python train.py --n_layer=8 --d_model=384 --n_head=3 --n_kv_head=1 --head_dim=64 --d_mlp=768 --vocab_size=2048 --activation="swiglu" --norm="rmsnorm" --norm_place="pre" --norm_eps=1e-06 --positions="rope" --rope_base=2870.0 --rope_fraction=1.0 --qk_norm=false --attn_scale=0.125 --bias="none" --tie_embeddings=false --parallel_block=false --init="uniform" --init_std_qkv=0.0235 --init_std_o=0.00829 --init_std_up=0.0235 --init_std_down=0.00415 --init_out_by_depth=true --optimizer="adamw" --lr=0.000952 --beta1=0.9 --beta2=0.95 --weight_decay=0.28 --lr_head=0.0057 --grad_clip=1.0 --warmup_steps=293 --schedule="wsd" --decay_fraction=0.745 --decay_shape="linear" --final_lr_fraction=0.1 --batch_tokens=65536 --seq_len=2048 --doc_mask=true --train_tokens=247400000 --steps=3776 --dataset="wikipedia_en"
Each number is 128 + 32 x the weight over its row's rms, rounded and kept within 0 to 255. Layers, rows and columns count from 0. Numbers have three digits each. The size before them is the row's rms in percent of the matrix's.

# layer 5 MLP up, 768x384, rms 0.039, rows 717-733, columns 256-383
116:124105087140114124176105125093154123094115115107147112161117074098091163132139084131142100065072109122133126132184160148177182119089071109137175095146152109148168206128153119139129111095064093106115086161130154129101145091135123101180141178129145152099059149101111132135088119154158184162149148126177131106080116168075170149123144126198104082162133138099177080130143192172100229133163
096:118120134111099168149090135118128088128143157197131051122188142101113045153106203155161128094136164172122212111067115107150119131102188071082110130133148108154120185060120107162116134121108106139154144069119085179093140143156196109152174131142177113138161135107151126121088169071169122128116160081167109173149134123137107102112119119123145141171169159174083103108127143153072129121138
101:148132121130156073114139078166137141118106070131110138166137176159101125155122133141190140157137106098101174079107112146123110131127142124062150114146161130111186107194177126055177108112208162211178073084116171170087070088095125104106120097090100097141139087122114093148110104092134148147152135178139091184156121185095145059148144122132133095129136158100153129152118093126128156109092
102:127128096070069112107149139113128124112181141150115097140102087138144138154163137112159073138097121107112116139198151095172119078100142126165169116178110122103097085131101192157152079107190104094063076132124128111125137129123092138060108157132134076142083158100128112152124103088160110097156124116151150167142129136118102123193117138070071096090083144117172166148138124155106151122145
101:171101171147129153148102114091117099108135119151145082130159146072130161087111111141125118141086074192080134098122160134079125155129164115142155105155149172170089126068110116113123149081122116116124141153130131096150111130122121131147138103159123156117206137090106113094134111158166093188129065090168142101068147155151159054145150157135091164109144158100090126156096142169151129118133
089:093140135139122067112077202098145115169166155065171176161131045094097096117116126149105152118164160145116135138101162117121193122162089158105145138131111167060120142155209136094087096139108111100180149108181149112091104175132087080125100120163126185078147072130069150105160095196095152154128155151126162092067139122119087172138159164109150118142122118122122105194118141091146088087133
096:107148162084103130122084103122115134128208136102070097137054040106123145084181127147114138170134107138162104111161127128154148175158098162119101092127120138160080145158098096121143117152118139076158093142125125185107075088139090092125154170149097123078027180139121115122172181174082139127059147160148116146123085141154146121093152144139099138106148091140095173070115120131121215087140
093:150112158156128118145130108118108180102104090105135106149115127096136179134120126154161036187145099151120127143155141163095125056120135098128131151106133191125067134168198186089151091112116121158113095141099069107138112125127104116123111122123192111146161111130150120212107098088213094116142148131081096130123152115166092086093096150134103083122124186119195101110121109146094094085200
098:206168165086146130111174110105133106107115122153106155153145173178129129185110074106095192097124154137143138078101173092149172109137153100123112164162116136064146163086116122142128167148167181108135112116124080087168140108142064082146097129136145130149111114144162069093113171093108154109114121118101026129176109118117158104142111137108117105124162112117091170166150132125087156137138
100:168135134132123114127075146089107148080092155144117133209154100051119150115129142172182116193095101127139104100150115159140109053109130120120123181067157140162122100176115128137100182130070093185171120104145073136138095100163161154135160081063156159118088132176123113141128173165174094108076121159158156111127144117157191111107137170124138147087164085127115087116162155140115167129173
100:101152118161057115102102160108063114157130162167141075122142159133109154148146164124111158164139162098135161054120147118158093137111115186157136150119119087089118119121128111173143153081136161111157195124102101101074107155133126128130144180131197086106091096154145126062152155119139151100060184121117107137195106119120093129103142076122191094148166105091154138162093097080141132078165
108:081114121158110104162100154097101140113116200143124094083120126147119130086078129139110100142106185138069090126141074116103132148111165182066123119138141175041106140096187152123129100130167145095152139171139186134123122124130104163116121115129143150214109099156122128163105145136078115150144167156128104105113132137103129113114185155070141057152141079129107075076060132036160120141165
097:173114148164078147093102118154154083152068137166132132144086195105113143128152081173068145134129139166102081119125118121077142207152100088129154147150111117201121208196093148170140172140149165172151057173208174063152120093107121098114120198224148123073078180180134145093119113129072066131080110171102134142200106109062147174097132090139081146081097150135081109145112090176133143135140
107:083142191084181140104179112086149126087128076159096135183180122137175171133110207087148088187115130103133123108155174126159080097070139078129114050157133154138164100122110097164176129135169137193136168167102092176117119150097185127092112172097109153120118112112080157166113158113079090169117114106097123107158113144111137125120152151120120104137132085106163125058134120166147166154158
098:114109164124075117165138079116125125125168092077152083134067082126097179116141068065087161181094112148102067168145158145115140086099102102160120098121105146067156073128097149113163133098169127149137077126113155161143117211136181158110171089155160149162071156152112112148134090152125148138194119075157122196115156141166141134148080171134094086130130110154107160122137128146133114113098
100:122141140109123136120068155155083093113084081177157155115117096151055178129149159192114154156180129140169133063155140174104120131060132154160180092145176112118190163185099191140133141120120116137214175151171201116173136205106133030127107125097111095116095108148104140133184142102086135161111137160172154138156120153108154091141107131137080143127184133116115184103178132119108117170132
098:090107164201121093106133215142110096135070150093109103105121157193155111113129080099156142133125101130115173064139092077114126141119120150105065121184156173040069130110119145145136144128133184104089129106119133060120155147113161091129146095086142099106141132139173115091163144189109119099168095121161116189114165157173115118187104123075067138105127183193112194110140078109113111153141
# layer 5 MLP down (transposed), 768x384, rms 0.035, rows 717-733, columns 256-383
113:144138124100155074065114092109148131224116111126103098123129135152162143128154182181125180101114128118139106190128124143125154076085135089163062168120129125144141102142088140105089129167126167135105148150139166057145115115096188218083056176133067162106148162130128118136133104153105145087199101069168189152092077120198133110192114139114160080118129132160133159136127162117165108153146
100:101128157120145063123132111125137147144100098081145148100115131090146179154082084133141108127135070105150119133099170138114168103099123198150183120099153130126129150092174093123090064140138154124122138145122151129158114112156176116123058135102138138125068118107123143127098136144101109152127123113128192102100116137194143188127187143057108094123100185055151153121110171101108164102124
090:114201122151171133101105160191153135144146093120194146130119147128141164051166097113127138124097162120135104126103148183106138139143080184186113085066165128133099099128152171169126139153130071104085095141126072136167123126149140185149174123101149140161102131182136113137167160113170121168125157118105124134096000109169112099079071109097116081097062119162108090121135135119137158154144
103:163139150129129130214117120182083204168164126169195132149112092188072139128113120141124153110127149173147128108122108150151113109167160139036130103139068114104144191147145122142139152109168133143118147160157171078093130153126107122103121132133116149104083125078098136114125035151139116110155080150070172122174011167086135156149112126138109139218099112192103072170050145135082079085101
103:119095122084145185102138146142147125093164154156112119159124121121168075091170128156167077092177192117096152105107116126112176127133147162137169172173113106077154109143162153104043141106182165105133101096081193127078132128159143094131088129157120146144148114128118072100118098113135121159150125117122126192095013114115098121134111094083101164115086098185120127154171110144092136173104
092:130108108117133151113070134128132126112125096151144131106117178145119129134114231118114167147131050052098123073087127155124091162144140123153118115108115133105136071124111129155142112114095107156133125106121134132132135197153143134165164140122139204100178129174171115127163185121139130183125074168093149150076077110162157090103103122158132132138095156086166168094172191180132156084089
097:097091110147156114161104099129135146123159065108149102178224149097115112077087132118120091110130188111125141131121122160156147184152136095108116156168136099130087171116131069078141089109148171123107153073110097107121153152137141106155080122082156159165107136128076135064181109106151098093124133128171135117123205221160104167105168124154145124166184157121181197150148152142148106130118
096:111166094135119132173115110155113109132191077162119119066147141160148111163143095109107211068155087028124116083106149180164170180075129123165134115103128086158140157111106084122138115157093155143169137108104070135121153138195141104115181088125088150103097124157119121053108136165125133207141137112161183103028069167149107091142160132113166125188182158127159124123095089106096108145095
103:127105117110119119111150106189062199164154124073102133100170049126138115119128125153116106123144105140081129092172034106122156149156100068089151147108106132115098149110134120139134090093105119126114126138098197096126138139057136163112044142158106082110131099170130134122117108129171117072128154094175120171130209155163128176122123152109101113122093109077125108144059159097130129135126
103:125144149204105163062165147129108148191124125130121094136125179118089117150151191133112108125118137175117118102111115101151170164189126160085160094136049142137134117105096131100042149153138152102101102131122131176125094098149053104122122179151168116113150119129129088114134105106170099162135140114079138097141076111085115152101134104116150127156098192148145135159086082134138151095137
094:150010154113118162109137111077153123143129114146114050152137124095127095130118143120163099180121156138183143133158139143138135132129099118149176152158120093133134132120101155130156144115144106124090098120096100147147127155127100139126132100167120128159123175114112068126092207136142126104130143138132131139131255089109126092163179130142128109139126115150185094124141148116142137097082
108:152119167166134134166137138166120054098136119142146136159174152164122168175175119149166130152126096142136149137111155137133111177116133149148108118085149098118079143133122108140106089113116133087148204074111167139161187113148109104060143166104211156128116110081140109159140069096135045115112120192157167135108228148157113104141145164139110130124120126152119138088134101151125102153147
097:107035134069123133149121139085095154151122090135079059179124128090133129136160113125151135112146063184154128194094154130166055128123117084103099101125108135153142146130125105124139094153121131084119109085161077089131132166150136145180120211148165156167184117166126155115162127124142184147069166129108149126123120103116095081138078147105112158149109137136148087127112250150023139173158
101:144191136087130104133062100117121078104130089066113134129123158104101181118100160119147116123095203113155124094169171097133159166110052123124086093138141114123200156147139107137103105131140138214172200110143120123099145137184111073109085106110094080129142150117123143120163107121086214046207189045137129176137155139110091109123051068133154126182105140140091157107125133116164163085160
098:099150091087119045140121091108086128115102153078134144122125102109152154130077141108163163129113116109125106122105107084101119190123132112171144134077130095163125170151110212116094098131119088168053117193147111159137115073157135180168161185140123131158122129121144091145130082098109161155105107131115176113077176073140119093165100140165159115175112098111163095125133091127124121133091
095:140188125101111132131165146146111127152104121144184124134130134118105151126148098106097098168140130145189106147113153107101163147128134155170129075091154151143099115130160070178135123142072115118132143164149122092120126108088168138125099123142158126122158133159180130077057144078119159158093132061160139093102000195141129120169164132163176135088115108115098088135112141135130122138124
096:126103142179092156114163092066158183132140084130146147125154132075118157171079147138153155185107136127056120108146128118125148139194112106113128165117102121142108128132155078118089134051181108126094138145130121117143128130126140142104102106076178171123129081169088151180094041075115123155127105118150118116197185143059169114132103135159147150049095133148164133100114123102160071122104
# layer 5 MLP gate, 768x384, rms 0.038, rows 718-734, columns 256-383
098:082145124147142162109071143156174086130095199086137079134120082114149150103085087119189151130131138132125136138115144119174098165114169096114125049135169133062129115133107127117167106055150174093104125103082128185181111075180139181090121164102154136135091090115100100093149121152159087113089162112120152089081102162165095180145181132145140142124120123169070135122155133084084161121096
095:092166140173094143155099107134123120160134131121136117098106117107117176145145065122093137140159121140067045163100135145186134118074108146183060102120111121119090107117146177123099118145091114111078153112133072202177147184145087191158202160192138168115086146114120125100130128120113169127149096091118134105171132131149144156127098142145089134113171133145101193098143164107111156101080
098:141151132097130137124047129139119086120156116137094158106097096125118190177142108051185144099106116187130094173065167151100175151111098115168084096118182088127158125148154115169177101156124074147124220144092068183148080135094137121172168083064131138200191098136173135149122102127136137126160148125141070102144093146123151109138115115161143170128189102136144150115163111099122140128154
100:127173085117141148115142136124114086146141157110143138199123156129102123140113126136122096123112081089181069146132124124059134147156105154121153084148149088211133078155105070153106166117124111175137061213105119164140125147169138102111141149143129081121152128156154166156102125134104117111036131153198153110154086162093140139145145127133116192066163136107142077079145089161084105113201
091:160161071125118094141100081133163119126111183121136176119139129106088178095141184134092128146151106084096150107089152162108077152127070121137125096118165125147121130222146124059153104176090156170106057099126102120088136095144111123108131127166154139190169110087136086116182157147169149162121135164091115098113132121174110120119142112077107148147138194083122200132117159170143174076128
095:152150116055100180051137093155112129148159078084135122163165117085143202207176093104049095124156099118116081070131124120199092158113075125062119151119206125170158133129105103090115177124104150097097176098078094105121118129191113126166188196099111157122094168112121076142086140141103127113076134108131111085142100144163106096152141136119176198158164102154099143057147173145131132107081
095:077081150117096108122152149141137156144144106091164104161098171142123167178137091074060192121185135131112101128158149112093161108160149147115124153154066088138143035126135122132135142135155183085156139126135248072118147197067182110110130118140114125137166057102140075086120105150090155090136159116131210130149125116127140105128135149109141190150084151115145148153156120155159107207123
106:102158101122113100096099127115113179131120143186129215135140147070099131136134106173122104093163123129121205154128141122147179064177092104068107105105093141142160110141150113150083122110153135159056179132141171098094161052121068174112119114146145130104108103115103150139124094096108115113161143122095146162160124146106161119129157119113171151180173175120104149142105135162139177113153
102:109110106109108157134103209133102169114137127128157142115144104126121150113099125167119140168171096119146160115102083131124153142142129120153056141166161117142103129153102133119137114183185112105166191120141138105154163082141122089136150102140101093152172150113162176110121190080105161138109135105110113161159094115145101113131128139109173130171190103194134065163120095150086094148139
094:122088125092118110121140120163106137189160127158103092106117082098098179147092139116157156186133170115136143129139166121171087170072106134135152144143156076058121103089123141132168155075192090166132135134054156183135092154175142140122136122126179104132101073126143131092146145116064149136118144122104115147174143109107104137160126108142195134079183104123195103137136122083147096081113
108:077158166130111141107106104201128139173139191143070107093105098114115191145194158091101137165160130151183123117132122144141104182168077143102105158131135125184143128161046156120114106140157182099103066138152158062146125150137125106065104090138132102088152109184116179129082097119126113146100137144122112139129098140133084089162132090146142162118109113085122123120156137148142168141107
099:123108124151100159128176178155117160133095127124210175155160105146057114136158179115076123162130151102135135080125154112141069094169125178106125121136120111114115092181107149125095134091104140100067127086120145138120115136160130129124156079116119157140114118116107086090104147182116094053125177143128139081114152044130129103140133163145187177104073149137151143108161107160129144148113
092:111126190129174176075165143124166093113157139169137095123167110140165137160155171108134082189128142105137145092083143110138073144106159148198106129133146115210113086154131136155186146134105169157131134127069104129104157122135189158140172145159127190150125164157111179183110200176079107152123139181137169104115099127140107139114164171168149065096118071043161169126125150187150167138131
093:121119154168027146078121122122095142142136144154164139135099109174041140161156115095106156082130135127106152091138147105193123125099090192143183105168165116148102078138149070197082164017056097101103158133105146090135083167143174082202153094138150120181132128132136128116109135155063110128098093104147154106188148140150116135090172090118094157139135124156072132131118110102164089091126
089:147194080139090145117136128118085132101130123113170115144147147132100084123119112073119084097147150088151184157114067119166102146105149121133118110126149168187077113092198093130122115119128156091111136073129080129124166079114145206124176156101118112120098143138161133159082143111150145132141086135084096094148103159148073168125186120089218076095161094082134051157083128174177153084093
100:046100100103132102143139152122151130137120159147140149106142082177140093107166170177115140027163094121106144151118133129088140096125113111117095137091121114134144110101111202134160111189117197103127040121067124126078138056129095086149107092144087114111079132085180134126112164144162230118139103171077154159104109137195130142131202120130094118150131091138088125097122087129129180158138
100:095129084156117165138163145127105105106102144154096117143120156089114095116146087092114149219151159129100068103108104170124150166132152151156108200160158066174119141141162149098091123119095112181155115193136214109138182103082188106155060134116080127135152116157179120065072119148098140116133112103129115109171100141082139106133113163103155122153146092119113159102128113120109122142136